Part of a small language model's weights.
Size: width 224, 4 heads of 64 (1 for keys and values).
Architecture: RMSNorm before each block, rotary positions, untied embeddings, normalized queries and keys, attention and MLP in parallel.
Each number is 50 + 15 x the weight over its row's rms, rounded and kept within 0 to 99. Layers, rows and columns count from 0. The size before them is the row's rms in percent of the matrix's.

# layer 15 attention output (transposed), 256x224, rms 0.829, rows 4-15,67-79,131-143,195-207, columns 0-111
101:50 47 41 61 28 47 38 44 47 58 38 49 46 50 56 58 67 46 33 52 58 34 47 50 47 64 37 39 53 80 71 86 55 39 46 23 45 35 57 29 39 49 45 47 71 89 59 66 40 55 63 31 44 67 36 52 65 56 64 55 48 67 65 43 37 61 64 55 44 70 76 45 26 25 67 54 57 48 37 47 70 48 53 42 60 68 47 54 36 44 43 57 39 87 51 40 79 56 78 55 47 44 75 30 34 41 48 82 44 56 52 55
093:20 60 50 59 57 61 55 54 25 33 32 51 50 48 60 31 56 49 39 47 47 52 66 37 36 47 62 59 36 43 45 29 65 73 52 16 72 09 54 52 30 62 65 46 34 54 41 37 55 56 53 54 51 67 70 69 67 82 58 47 51 43 01 53 64 52 60 54 49 53 38 42 57 41 53 42 67 42 49 39 38 55 47 24 63 72 01 41 73 49 26 69 46 64 55 61 37 52 23 71 59 52 40 59 58 60 46 49 58 32 49 57
090:44 65 46 46 42 39 59 44 31 69 42 18 57 42 69 33 57 44 49 29 56 55 62 33 47 47 80 41 54 45 35 70 39 78 37 40 49 43 62 46 36 61 43 53 37 63 59 44 38 64 51 28 34 53 40 64 36 45 51 37 58 14 50 46 65 47 45 62 61 65 44 61 22 50 81 43 24 31 82 38 86 38 38 67 74 50 50 50 52 52 38 75 37 45 52 64 19 33 35 66 45 37 56 52 51 40 31 50 58 41 41 76
098:40 47 43 57 37 50 47 64 53 18 26 35 60 38 39 82 57 44 41 63 31 39 62 46 34 57 39 43 72 53 48 52 66 39 55 64 53 15 65 64 47 72 92 25 89 61 36 44 48 59 37 43 19 76 40 65 57 33 53 49 27 48 48 14 68 61 75 45 52 59 42 66 82 73 32 57 52 73 54 47 63 47 62 43 44 37 45 45 57 34 38 36 39 36 43 27 32 59 37 59 36 26 59 50 24 52 35 24 44 66 22 63
093:74 62 38 64 35 42 61 48 71 67 46 51 40 45 76 22 64 50 58 57 30 76 57 57 51 52 28 56 86 67 52 49 50 58 43 56 49 35 62 48 63 64 12 75 56 57 79 50 38 54 95 51 46 33 45 58 38 58 62 52 58 58 29 58 65 40 36 70 58 45 26 62 67 74 71 53 58 61 50 67 67 41 73 35 56 56 65 54 44 62 87 61 32 68 53 38 43 75 42 53 51 58 35 47 99 59 69 46 60 86 47 33
095:59 28 54 53 42 33 28 63 70 79 52 60 84 45 39 07 77 50 52 60 53 74 40 54 63 38 62 47 63 70 45 30 60 53 44 43 46 59 37 71 47 33 50 45 35 45 55 34 25 39 75 52 70 39 40 71 42 73 32 43 70 47 48 77 67 22 60 43 77 62 43 52 64 74 47 41 56 58 59 60 84 28 66 44 31 44 39 57 28 45 53 54 56 41 46 39 54 35 68 61 39 57 07 47 24 29 36 50 59 38 44 37
096:69 49 69 35 47 54 80 43 89 37 58 54 32 54 20 41 30 50 45 29 68 48 45 42 38 68 48 70 40 70 57 77 69 61 47 36 37 28 65 39 62 59 59 58 54 55 52 49 76 63 66 42 65 61 31 76 55 63 17 67 20 49 50 42 26 31 31 49 39 43 64 33 86 77 51 50 64 30 47 24 46 42 43 54 44 50 53 62 43 76 83 68 70 49 63 67 48 52 50 53 31 62 46 64 49 10 56 27 46 34 42 56
096:60 31 51 40 34 37 46 88 39 42 75 56 73 61 67 44 50 35 68 57 50 32 33 34 78 38 46 28 11 34 38 57 75 47 54 44 62 60 53 48 54 51 79 66 29 48 54 86 76 62 24 54 56 52 51 79 51 68 52 46 63 41 62 94 25 53 78 53 50 55 57 59 31 47 33 65 68 57 45 68 67 62 59 38 42 56 48 60 45 77 44 48 42 51 45 40 54 49 56 70 50 59 22 65 47 26 51 51 61 05 73 49
091:30 28 70 65 83 47 41 42 51 52 50 46 44 51 53 48 42 50 47 56 57 80 50 47 77 47 55 55 34 54 63 89 73 62 16 83 49 46 57 39 48 46 71 58 63 55 71 49 30 39 69 66 48 51 46 45 31 47 46 43 68 64 22 65 36 49 48 55 58 53 32 81 29 40 51 54 37 41 66 45 44 44 85 55 51 34 54 41 56 74 55 34 44 35 41 19 36 53 56 56 50 46 28 51 24 68 64 38 29 49 32 65
095:64 58 56 43 69 26 53 57 75 50 42 68 46 47 62 28 49 49 61 51 35 47 52 38 30 24 50 53 31 83 53 55 44 65 48 44 62 60 57 37 26 49 23 38 42 67 50 69 38 21 55 25 71 47 34 29 59 38 37 72 70 61 54 47 75 56 27 00 36 54 66 80 48 40 34 52 60 27 56 53 62 33 24 89 30 44 73 48 49 60 32 44 32 41 25 39 43 52 73 33 60 64 40 70 59 31 54 76 67 47 57 68
098:29 56 32 33 32 69 43 51 56 53 63 43 44 49 50 59 38 49 31 33 34 55 47 71 54 51 44 34 44 80 32 73 29 37 36 46 30 83 44 41 35 41 30 36 54 44 40 65 40 61 34 52 44 65 63 30 50 31 45 23 30 62 44 37 46 33 48 40 46 43 60 57 51 48 72 39 78 50 70 54 28 29 52 43 35 62 32 39 67 13 53 24 57 39 46 56 57 55 38 39 50 44 42 58 56 20 38 65 41 82 55 77
095:39 62 37 56 47 63 72 45 55 24 38 39 57 75 44 04 93 22 75 65 39 20 67 37 58 35 45 45 38 34 54 45 46 62 78 50 63 31 42 47 29 44 64 54 64 68 63 56 49 39 60 49 50 44 68 20 55 71 44 31 66 49 56 49 55 64 45 47 59 78 48 24 26 59 61 35 44 78 37 33 70 35 50 28 48 47 86 35 76 50 42 47 47 50 50 23 74 38 57 42 44 57 65 19 44 44 67 39 56 41 27 57
088:61 35 67 44 51 62 54 45 37 49 41 35 26 55 14 67 50 45 57 75 65 39 51 24 39 58 47 54 46 53 56 32 38 33 68 55 41 37 46 20 48 61 58 23 31 39 37 34 37 42 42 47 66 47 43 43 86 54 47 47 83 46 52 77 35 49 90 37 43 57 42 35 33 38 70 78 73 51 32 59 42 62 26 38 64 77 77 58 23 56 40 56 23 67 26 45 39 68 40 60 39 65 26 37 48 14 47 71 64 49 65 55
076:30 43 58 44 63 38 54 52 52 58 51 62 66 55 46 62 44 57 29 39 29 41 59 45 38 50 67 56 63 32 33 57 45 79 69 54 45 29 46 35 58 27 50 19 31 46 67 35 57 42 51 72 53 44 69 45 63 57 34 62 34 27 45 33 78 79 54 26 55 40 28 57 58 48 26 43 50 51 56 60 24 24 73 66 51 65 53 80 66 55 99 49 63 66 51 48 59 60 80 29 33 64 51 51 54 45 38 61 15 28 44 62
095:56 53 79 43 47 41 59 11 61 57 52 62 54 24 52 39 56 41 37 42 40 45 38 54 60 60 59 69 46 44 22 53 54 21 37 76 22 84 53 55 57 20 65 62 73 36 61 61 36 46 33 54 76 55 03 65 48 67 65 33 49 81 50 40 40 36 58 58 45 42 47 51 62 89 60 46 51 58 40 41 51 41 66 90 60 28 57 49 58 50 56 64 56 62 86 50 47 46 27 31 51 54 48 22 50 37 57 17 53 56 39 64
103:55 53 37 51 53 38 29 49 30 26 62 63 50 38 51 51 64 60 69 53 56 49 52 37 24 50 62 58 42 21 61 52 50 74 39 41 46 59 35 54 45 41 50 31 52 75 25 58 70 62 29 41 52 37 53 43 59 49 30 56 40 43 48 36 77 62 61 43 26 36 65 47 65 55 37 64 48 62 39 60 61 41 85 37 33 44 37 35 46 38 89 30 78 53 65 72 60 56 60 17 58 39 56 63 35 49 21 48 63 53 57 69
114:25 36 51 52 30 48 52 52 39 64 28 62 41 40 54 53 43 72 71 35 62 27 71 72 43 28 27 45 54 50 57 49 38 94 37 47 66 72 53 58 54 61 56 54 70 57 44 71 48 59 69 43 33 59 58 38 01 34 28 56 67 44 51 87 68 55 38 59 33 49 39 44 45 45 71 29 52 36 35 72 49 52 27 25 36 15 75 56 55 36 50 57 52 30 70 32 45 27 54 34 69 81 69 29 56 60 69 55 54 50 64 35
092:55 55 21 60 67 24 29 58 58 31 46 40 63 64 62 65 57 40 57 69 63 41 43 28 40 76 54 37 58 57 59 34 50 40 23 54 42 43 32 48 81 31 53 52 52 15 27 35 67 70 50 55 54 48 40 67 65 64 64 38 20 50 56 59 44 72 47 18 45 29 55 39 32 53 48 32 55 43 60 55 48 18 63 65 70 44 33 64 32 38 38 44 69 53 50 80 55 59 47 46 35 28 35 49 39 34 39 66 56 33 27 52
091:57 38 39 59 44 65 65 63 40 44 35 36 48 64 41 53 23 43 44 55 42 44 83 59 67 58 41 44 51 55 53 33 30 57 52 43 43 50 74 49 55 97 61 25 38 51 50 49 50 57 60 29 84 70 45 38 57 75 48 71 73 48 54 37 52 37 32 53 42 27 40 53 48 39 47 52 50 42 15 39 37 45 39 55 48 32 42 27 57 49 31 63 28 36 24 54 50 47 32 69 61 56 70 23 50 60 37 48 43 79 35 51
101:21 39 56 58 49 33 28 81 42 53 39 36 45 60 55 45 36 58 44 59 61 56 72 59 42 57 44 35 51 73 33 56 42 82 65 40 68 57 32 41 57 50 69 61 23 59 45 63 50 33 67 67 14 46 61 61 26 65 50 40 56 55 41 65 65 99 53 34 58 51 74 50 50 57 59 49 53 20 70 63 43 52 34 28 77 44 30 44 35 38 52 29 43 67 60 09 55 56 40 39 49 27 57 49 39 63 34 51 30 31 32 55
110:38 39 61 53 20 33 35 29 71 58 66 59 36 35 37 56 41 28 64 43 48 61 03 35 37 53 44 66 47 48 58 54 46 60 36 75 64 47 49 45 51 62 08 35 58 77 54 55 42 48 60 32 33 50 41 51 40 56 43 53 53 56 38 27 33 63 48 40 50 56 56 28 47 30 15 48 54 52 18 41 33 67 43 48 44 40 38 19 52 70 30 51 45 56 53 63 28 10 53 76 71 27 76 53 65 47 25 68 65 77 31 62
107:41 38 49 15 38 70 65 51 39 66 52 33 30 49 36 53 49 48 31 41 37 28 65 55 41 69 68 34 70 43 43 55 65 77 64 59 54 44 59 51 35 68 52 23 46 75 46 38 45 33 17 42 90 55 27 32 48 50 48 89 48 44 69 58 86 64 53 61 45 46 47 31 53 64 44 51 52 68 22 49 47 45 63 52 58 30 46 48 23 41 73 55 54 58 70 59 48 57 50 14 47 76 91 72 63 51 43 51 50 46 60 60
102:53 46 68 34 50 47 56 48 61 39 61 57 54 38 48 31 62 51 52 38 35 50 40 60 41 55 58 55 82 56 24 40 62 14 25 66 39 41 61 87 33 21 44 39 57 60 39 51 41 71 41 95 72 50 28 62 36 70 85 67 49 60 65 48 46 53 61 50 51 40 49 42 47 78 46 33 17 76 31 12 39 54 56 54 60 25 85 49 57 41 79 68 43 51 40 54 67 59 57 49 49 70 50 31 46 37 52 30 41 49 58 39
092:47 62 60 64 54 45 37 34 65 41 59 73 40 46 30 37 42 39 57 38 74 38 34 29 46 71 51 65 74 57 69 38 46 47 14 44 45 65 34 60 45 70 65 72 50 81 64 52 63 51 46 46 26 83 25 73 59 67 40 81 57 59 58 57 26 53 64 37 22 39 45 72 57 50 26 65 58 46 45 32 28 43 42 35 56 39 32 46 62 83 30 40 50 36 28 55 32 46 47 61 66 20 43 55 99 44 49 50 62 38 35 73
097:72 49 55 63 56 58 43 65 39 56 24 56 72 41 51 61 57 52 40 40 21 60 27 53 45 68 77 38 37 53 63 40 44 07 40 41 69 49 42 53 46 37 71 53 30 31 72 32 67 36 34 77 54 57 51 42 51 60 34 48 68 73 28 47 51 22 36 49 56 58 73 52 61 57 50 43 50 38 60 43 35 40 55 94 64 39 36 52 63 72 58 44 66 33 51 58 37 56 41 79 17 38 25 80 60 49 36 53 66 50 39 50
111:36 50 40 22 49 77 44 52 60 45 46 57 88 32 52 27 66 38 40 51 31 61 45 54 58 36 61 31 27 50 70 18 45 64 43 70 67 62 44 38 56 18 44 73 93 52 47 56 45 45 63 50 41 53 42 65 36 45 31 70 33 46 25 68 39 51 54 53 49 31 58 60 28 46 39 39 44 33 57 66 57 73 65 64 52 46 44 60 56 42 49 80 33 66 78 51 45 39 48 51 11 47 46 55 17 19 48 39 65 49 25 70
090:55 49 44 53 53 51 64 43 38 40 51 38 43 62 50 53 67 67 56 49 25 50 26 56 58 54 71 99 45 45 46 43 50 31 48 71 57 56 45 39 37 57 78 27 63 23 54 19 45 48 42 44 28 50 59 50 45 63 53 26 38 46 44 58 69 56 34 50 56 59 21 69 61 80 39 76 41 73 70 53 63 70 47 40 58 61 82 57 57 71 63 52 53 74 47 62 41 48 56 40 40 40 49 52 73 82 39 33 42 46 44 46
109:56 56 44 47 34 47 53 38 51 60 68 54 48 67 20 67 69 68 44 43 52 62 43 88 47 70 59 61 62 68 64 44 44 42 56 61 53 25 47 30 37 57 46 45 56 73 47 74 66 59 46 28 23 17 45 65 47 35 51 33 50 51 62 66 71 56 70 13 53 45 55 26 25 53 19 77 46 63 36 42 47 37 35 55 52 46 73 19 52 44 76 31 47 45 39 47 67 53 46 57 55 57 65 49 62 58 46 42 39 65 63 49
104:40 50 54 55 64 50 61 50 47 52 63 54 43 62 48 42 63 53 43 45 75 55 28 59 67 64 31 70 61 41 28 59 70 35 70 70 58 50 71 47 45 45 56 60 45 46 43 46 58 55 43 24 70 33 65 71 27 69 51 43 68 83 37 67 17 52 16 37 15 64 43 51 73 43 25 62 56 51 60 39 16 72 39 35 49 43 55 65 33 62 35 58 34 43 50 51 65 53 50 32 63 67 68 54 63 36 58 76 70 40 52 22
095:46 66 56 33 71 54 66 46 73 34 70 63 47 58 55 22 31 42 30 56 41 76 39 40 50 67 31 29 60 56 47 38 51 37 44 39 23 56 67 66 41 54 46 60 39 49 38 61 50 30 53 56 67 29 52 50 67 48 49 09 55 70 65 35 53 35 63 46 59 62 74 44 46 48 69 60 47 76 40 28 45 60 20 45 53 63 55 47 71 31 36 61 78 79 52 62 69 85 70 52 57 46 50 47 44 44 72 81 67 25 53 64
106:53 41 66 51 62 68 43 36 49 40 44 79 39 44 47 60 46 30 52 57 75 47 33 62 45 42 60 56 23 37 26 64 45 48 48 33 66 42 47 48 15 39 53 36 18 48 43 43 55 29 35 79 77 44 51 49 51 31 29 64 40 60 64 45 50 39 53 57 56 66 57 71 52 05 16 57 39 58 52 34 36 39 35 38 33 50 43 80 54 62 28 49 60 43 29 47 67 32 84 49 54 30 51 52 13 54 46 67 47 24 65 66
101:12 62 56 49 51 58 41 39 50 38 45 69 23 64 76 78 31 42 64 46 69 25 36 45 59 58 58 58 49 24 56 81 36 45 26 43 66 42 59 35 61 27 42 59 64 53 47 39 55 46 40 53 00 62 65 48 69 60 64 32 49 59 44 24 39 61 30 49 43 39 56 37 13 33 46 73 51 44 69 57 45 52 46 98 73 52 58 58 64 43 43 55 28 51 87 73 55 56 35 42 39 59 57 53 71 47 30 41 59 55 35 54
102:42 62 54 54 63 51 48 45 43 54 32 57 49 57 41 49 61 71 71 20 19 51 54 49 53 35 53 71 78 35 55 46 40 25 35 74 40 60 66 59 59 33 56 50 74 37 83 43 45 54 54 30 54 43 51 29 48 27 54 50 34 34 55 76 33 57 42 39 59 35 28 78 44 30 61 58 33 59 41 63 37 49 66 64 60 70 53 28 58 12 59 52 46 50 46 60 36 59 41 49 44 46 47 54 59 77 57 59 62 82 66 38
091:51 72 30 55 68 70 71 39 36 58 50 56 46 54 77 29 68 80 34 34 60 39 79 50 40 59 74 93 74 46 65 18 50 70 64 25 42 33 51 44 47 44 60 39 55 40 33 39 40 56 36 48 35 47 57 45 39 35 44 36 60 35 32 34 67 59 32 63 41 64 54 67 54 52 65 39 38 47 87 20 88 49 73 77 41 60 70 76 55 60 42 47 38 27 50 39 69 45 53 36 35 57 76 34 45 50 93 22 60 60 49 53
090:79 71 35 60 23 44 65 42 55 58 17 56 54 45 57 52 60 50 56 42 56 50 29 50 31 32 31 49 58 43 35 35 49 45 44 23 29 72 33 51 78 41 13 53 52 24 56 65 39 68 68 56 42 52 56 62 73 38 60 58 72 30 69 38 44 16 46 35 46 55 40 27 65 45 49 61 53 38 51 36 56 46 21 38 41 77 51 48 84 49 42 45 45 35 33 64 70 51 58 70 80 54 54 34 53 44 41 69 38 46 48 22
111:47 44 43 73 50 67 47 42 19 69 51 48 57 52 57 93 35 41 40 54 71 47 47 70 48 83 26 45 56 35 53 46 48 44 47 43 44 37 42 65 73 44 67 49 46 50 58 45 58 60 33 50 29 61 71 46 60 72 27 51 58 41 34 49 50 47 40 97 04 27 54 32 54 48 57 61 47 58 81 67 31 46 65 55 46 74 31 48 40 23 59 58 56 41 54 42 71 39 39 42 64 47 59 29 62 51 41 49 27 62 38 24
109:73 54 63 62 68 68 65 57 51 59 50 43 25 24 40 45 55 58 57 61 56 58 62 52 30 42 58 79 32 44 66 60 40 48 48 50 47 43 79 52 38 40 73 44 33 53 61 36 42 53 71 35 34 60 50 50 52 44 56 46 33 17 37 17 61 60 58 49 76 42 26 62 47 56 48 54 37 51 41 66 45 59 34 40 65 73 61 66 32 54 56 57 55 48 90 60 51 43 61 48 44 57 55 34 21 74 29 59 48 55 26 48
096:50 38 55 22 52 35 48 56 64 48 53 63 30 55 47 57 51 52 41 62 67 69 52 34 39 32 30 36 58 37 58 66 37 40 48 52 55 80 86 32 64 47 45 45 42 39 61 47 27 75 67 64 61 40 55 69 19 47 28 95 78 54 48 52 49 52 46 19 52 55 31 41 49 52 50 55 45 44 68 55 71 75 36 54 38 41 38 47 06 51 52 40 43 84 46 64 45 53 67 50 14 46 53 67 49 38 39 50 50 52 61 57
098:45 51 47 35 31 51 31 73 58 55 43 44 59 15 46 90 35 28 19 62 64 34 44 59 23 54 43 49 50 59 58 61 44 59 46 49 66 51 27 47 47 24 73 49 35 37 29 51 46 52 44 86 44 64 49 28 31 41 38 39 55 38 60 58 75 22 61 64 61 68 53 44 31 28 12 49 26 68 36 78 65 47 60 54 48 57 63 67 46 64 66 50 60 36 33 20 62 25 48 34 56 53 49 33 58 45 50 61 43 72 73 53
095:44 59 31 31 68 33 40 55 65 49 53 48 63 67 55 22 39 44 77 37 49 73 78 37 39 30 88 36 51 47 55 34 55 37 79 31 43 41 59 60 45 50 58 62 47 45 60 44 60 67 44 43 58 42 52 71 55 42 31 53 56 42 18 84 52 74 23 54 74 38 26 55 38 41 27 48 60 37 60 50 46 50 52 65 57 50 38 49 60 39 57 66 28 31 49 41 30 44 39 32 52 75 43 42 41 34 57 56 41 31 12 31
095:50 63 60 47 66 57 64 56 62 38 70 16 51 29 58 67 47 40 49 70 48 27 28 44 76 70 47 65 56 15 59 50 49 20 41 63 35 55 58 53 35 64 54 31 58 62 27 52 63 30 51 29 43 36 25 39 52 38 53 53 38 35 70 50 45 57 48 70 51 19 71 47 49 67 59 72 18 61 50 63 59 60 38 53 15 65 73 57 50 29 33 45 32 56 40 51 35 48 71 48 47 40 53 43 17 46 59 63 65 30 49 44
109:54 50 41 52 72 55 49 54 55 34 50 60 53 71 62 44 51 75 47 41 34 54 35 52 39 63 54 48 48 74 41 16 73 34 57 46 30 54 42 73 72 51 56 41 40 12 42 51 41 50 65 41 76 52 50 40 58 49 45 60 43 57 39 64 42 46 78 78 58 28 54 48 29 44 39 48 56 54 27 55 11 76 74 27 55 39 38 55 65 38 37 22 32 42 51 69 74 54 51 44 52 62 30 22 33 57 73 41 46 43 67 51
107:45 44 21 37 51 26 62 47 27 81 56 34 34 61 50 38 36 39 50 24 37 64 33 72 78 29 20 78 33 52 72 35 23 67 58 31 63 56 37 48 71 52 64 63 48 69 50 50 48 39 59 49 59 61 56 26 38 41 33 22 77 44 38 59 66 31 55 57 41 60 63 62 40 04 46 41 66 63 44 68 60 57 51 57 50 35 43 31 50 37 47 73 84 37 51 53 52 57 54 53 59 57 47 55 71 44 46 71 36 54 63 56
117:20 47 68 21 45 66 51 41 65 59 66 59 39 54 58 62 20 37 25 31 60 37 37 85 34 55 37 41 14 60 46 73 39 51 42 24 46 56 52 59 23 69 61 55 57 33 54 56 52 50 43 73 55 54 52 15 59 41 43 71 32 39 55 37 22 54 57 47 82 66 57 42 46 28 55 68 33 44 41 68 54 38 44 49 48 29 55 32 37 53 52 59 29 47 55 47 43 77 42 35 47 44 55 48 60 52 15 23 56 17 65 57
090:32 62 39 38 65 32 73 31 61 23 67 51 41 54 67 73 45 64 68 24 69 50 26 37 42 66 76 65 48 16 63 93 41 47 56 63 65 50 47 36 34 76 36 49 65 66 34 37 38 61 44 48 48 23 46 50 43 39 52 67 59 56 36 28 42 51 46 65 53 57 56 47 67 36 37 54 54 60 46 55 43 40 24 54 64 32 44 30 74 57 46 54 83 53 58 38 53 63 55 63 58 38 54 27 62 55 41 63 59 69 51 55
093:46 36 40 33 30 69 30 55 34 61 45 51 67 32 58 55 40 54 45 41 61 39 50 44 40 65 76 41 59 45 66 50 50 61 62 22 69 48 26 21 45 34 38 26 65 52 23 27 49 51 54 34 27 49 52 26 37 46 62 70 61 51 37 46 41 48 42 64 45 55 44 54 57 02 49 26 52 57 41 78 23 63 40 52 42 52 69 33 54 29 65 55 51 86 40 64 75 53 64 51 61 47 79 46 76 48 55 61 53 72 41 75
098:19 37 75 38 44 54 61 41 31 65 38 41 37 48 58 37 52 53 23 50 30 47 34 67 30 70 58 69 49 50 50 34 19 74 35 43 46 64 18 51 59 48 57 26 56 69 43 43 30 57 98 29 34 38 60 49 60 45 50 43 61 29 29 40 80 41 49 66 22 37 82 41 40 45 43 33 57 45 54 75 21 45 58 52 41 55 35 65 46 44 68 47 62 53 55 12 74 75 35 56 53 61 52 30 57 34 36 60 40 41 56 69
116:44 62 46 59 59 44 55 79 64 36 77 33 41 47 57 61 46 50 25 56 57 26 60 18 34 61 41 40 32 34 40 19 35 54 49 46 31 35 53 52 51 51 58 69 58 21 49 45 53 59 42 33 74 41 08 67 31 51 55 62 37 26 45 47 68 60 71 62 45 47 55 37 14 48 51 61 26 48 70 44 51 52 49 45 40 47 61 37 23 25 52 60 49 79 46 68 51 62 43 49 39 55 39 53 58 46 52 40 27 59 36 43
101:62 54 53 44 69 54 14 48 33 69 55 31 49 16 32 47 49 51 65 65 38 44 38 59 45 55 49 62 45 41 16 37 63 37 54 44 45 39 37 45 55 72 76 46 17 42 46 63 55 53 66 66 77 56 20 51 43 47 64 63 22 44 65 66 20 47 53 67 63 58 33 39 57 31 70 71 64 55 28 51 60 43 78 42 32 42 37 83 61 51 43 78 62 36 60 82 27 38 35 66 54 39 50 35 41 69 66 52 41 50 34 50
096:63 36 55 73 53 53 27 29 49 50 53 59 31 43 44 79 60 51 58 49 81 45 62 65 71 71 44 53 52 35 50 54 57 55 56 38 60 37 54 40 54 55 58 67 52 54 27 49 48 57 20 70 41 26 06 67 51 61 46 73 72 47 60 51 61 38 43 50 64 46 56 38 50 50 25 59 39 63 43 65 29 70 68 62 70 38 42 70 52 99 66 59 56 44 60 82 31 32 61 64 27 52 58 42 30 29 50 41 53 55 58 15
117:72 54 50 60 45 35 14 35 41 49 49 31 39 33 46 61 31 53 33 33 67 68 80 26 81 63 78 80 68 33 63 55 63 64 58 34 38 53 71 34 68 37 59 41 43 63 35 62 51 57 51 47 28 54 24 86 67 65 58 63 32 48 51 76 34 42 59 55 70 48 46 30 52 43 37 82 55 16 41 53 70 37 53 71 66 66 54 52 25 60 52 50 41 52 60 43 51 67 30 65 56 47 46 24 65 58 49 51 19 51 47 34
# layer 15 attention value, 64x224, rms 0.385, rows 4-15, columns 0-111
087:20 65 76 27 64 50 35 44 34 42 53 41 58 35 35 58 28 75 66 76 53 66 75 34 42 44 31 46 65 51 42 51 23 50 80 56 49 50 58 58 33 57 57 60 49 40 46 48 57 56 30 29 42 79 40 55 39 59 50 58 23 50 62 81 64 30 42 63 35 48 38 35 22 39 40 61 31 48 62 46 38 50 22 27 61 52 61 58 39 68 64 55 71 54 32 35 48 44 55 61 80 62 35 51 68 15 70 11 60 54 47 27
095:59 50 64 49 52 45 25 40 55 20 50 40 50 69 66 50 63 27 83 61 45 55 46 31 71 33 45 48 69 47 72 54 62 53 45 36 33 55 46 67 59 84 66 33 35 28 72 42 53 59 37 36 38 53 51 31 51 33 35 67 48 46 58 41 36 51 40 53 57 61 61 46 58 64 52 64 54 65 74 79 52 70 79 43 65 70 40 71 47 48 31 45 87 50 43 54 51 64 71 33 62 57 42 51 45 38 48 48 59 41 53 37
099:51 09 47 68 51 64 58 68 63 39 44 72 49 50 43 63 57 46 37 94 41 45 60 58 77 59 57 57 35 34 66 50 49 44 66 57 60 52 40 68 44 43 41 54 60 90 55 30 47 52 47 58 53 29 59 43 76 74 23 60 33 53 59 46 62 32 47 48 53 56 73 42 62 68 72 69 70 50 60 43 33 43 39 33 48 53 43 66 53 54 67 45 66 58 30 62 67 42 60 26 56 74 67 69 65 57 61 27 32 40 42 31
109:44 61 77 64 69 65 64 52 56 64 59 65 54 40 73 31 58 42 07 35 43 30 33 52 71 62 52 80 29 26 46 54 36 68 72 31 38 73 76 55 56 19 47 23 03 71 55 77 45 51 50 42 48 69 46 56 86 27 57 61 74 43 56 76 74 58 47 39 44 43 32 73 60 51 50 52 59 34 44 37 42 73 31 41 72 44 54 53 62 75 53 52 59 62 47 23 46 50 72 27 59 60 40 22 59 44 20 39 58 39 40 39
099:39 64 69 28 42 85 32 33 37 68 51 42 30 70 40 66 20 38 50 52 48 01 72 58 55 49 46 30 46 28 48 48 36 49 72 27 43 57 58 52 38 53 68 61 46 25 24 51 44 62 40 57 45 45 50 52 40 34 32 33 47 63 38 52 47 63 55 66 54 44 82 55 60 70 37 30 37 52 51 27 62 53 10 81 39 50 64 67 19 48 34 40 44 42 69 64 55 45 66 77 42 32 84 72 45 54 51 38 47 37 68 66
091:46 65 56 16 42 59 34 40 52 61 50 65 58 30 63 32 44 67 33 54 47 38 59 37 45 56 33 47 29 39 23 33 34 71 29 66 35 48 71 45 74 52 57 32 74 65 51 54 57 63 49 40 28 60 65 88 43 29 49 56 38 43 55 42 53 39 43 62 46 45 31 62 52 32 33 92 65 68 49 31 59 50 47 61 75 64 50 58 46 54 22 52 39 50 20 54 50 40 58 38 18 48 85 50 46 33 89 54 58 65 81 64
095:39 53 52 40 61 54 54 36 49 57 39 43 44 37 52 48 52 54 34 80 48 58 40 50 63 32 27 47 28 66 58 51 17 21 75 44 61 55 40 48 47 35 41 25 38 75 67 75 49 31 30 23 45 52 64 46 55 68 41 32 79 76 55 52 59 36 71 36 63 47 45 72 45 37 56 61 36 57 39 35 61 24 63 40 60 58 42 55 67 42 49 58 40 52 30 56 53 65 75 44 45 66 42 21 53 82 26 58 61 59 38 74
103:29 59 56 41 49 39 33 26 52 41 29 48 70 48 36 52 36 58 30 62 34 44 83 57 47 56 67 42 57 59 58 50 66 32 41 57 56 55 36 68 34 42 36 37 44 57 36 54 42 72 52 71 47 37 40 39 27 54 39 69 58 38 79 29 70 73 33 69 57 76 41 60 69 43 55 56 50 67 42 48 45 38 62 37 50 47 35 49 43 18 38 53 46 73 56 52 71 63 59 30 28 63 34 49 78 57 49 38 50 65 20 36
104:44 12 27 34 60 42 46 50 28 47 42 43 58 68 28 61 74 49 55 63 43 26 46 56 46 61 28 45 77 75 22 29 41 29 92 40 30 54 38 61 64 64 27 43 36 40 50 51 41 49 45 78 50 54 56 78 87 57 71 53 54 36 49 64 54 44 46 49 38 60 38 52 35 53 80 49 66 26 35 76 34 20 20 54 40 54 52 57 31 75 38 62 41 39 30 86 65 55 80 26 52 35 54 61 63 18 58 33 44 73 63 58
100:59 35 49 77 55 37 74 66 38 48 63 22 44 53 61 53 48 52 59 47 63 68 40 72 53 75 68 50 61 35 44 35 64 46 47 57 69 58 48 58 87 35 74 32 57 35 50 29 65 52 68 46 33 31 61 81 57 34 42 43 02 39 57 51 26 44 86 53 47 54 45 35 52 60 36 33 46 54 41 60 65 42 40 50 56 49 59 55 62 70 49 44 53 24 70 65 55 70 51 42 45 43 29 43 70 37 57 22 54 62 46 23
100:38 58 65 59 48 29 05 60 21 55 63 18 39 40 56 66 48 29 83 48 46 54 53 92 49 32 26 43 66 45 55 13 51 54 48 38 54 36 79 50 42 58 49 38 50 58 54 39 47 48 37 34 62 49 46 43 45 48 31 66 20 50 39 39 73 56 36 60 61 57 41 46 46 45 63 55 47 57 40 44 55 55 43 39 59 58 56 57 48 46 57 45 44 39 65 39 43 39 75 40 21 53 82 44 54 64 54 21 60 60 76 72
102:56 62 49 62 57 47 54 69 31 60 62 41 38 43 45 86 60 72 56 48 84 86 43 58 39 46 49 48 87 53 55 62 48 75 31 72 44 61 83 55 68 61 62 52 48 32 51 66 38 49 39 49 42 57 67 40 67 30 52 76 41 60 65 64 44 77 41 70 58 56 72 36 55 41 32 50 44 54 59 50 54 33 43 58 48 38 54 66 57 55 39 67 41 66 10 53 35 47 65 67 32 73 56 70 59 27 35 63 64 44 61 65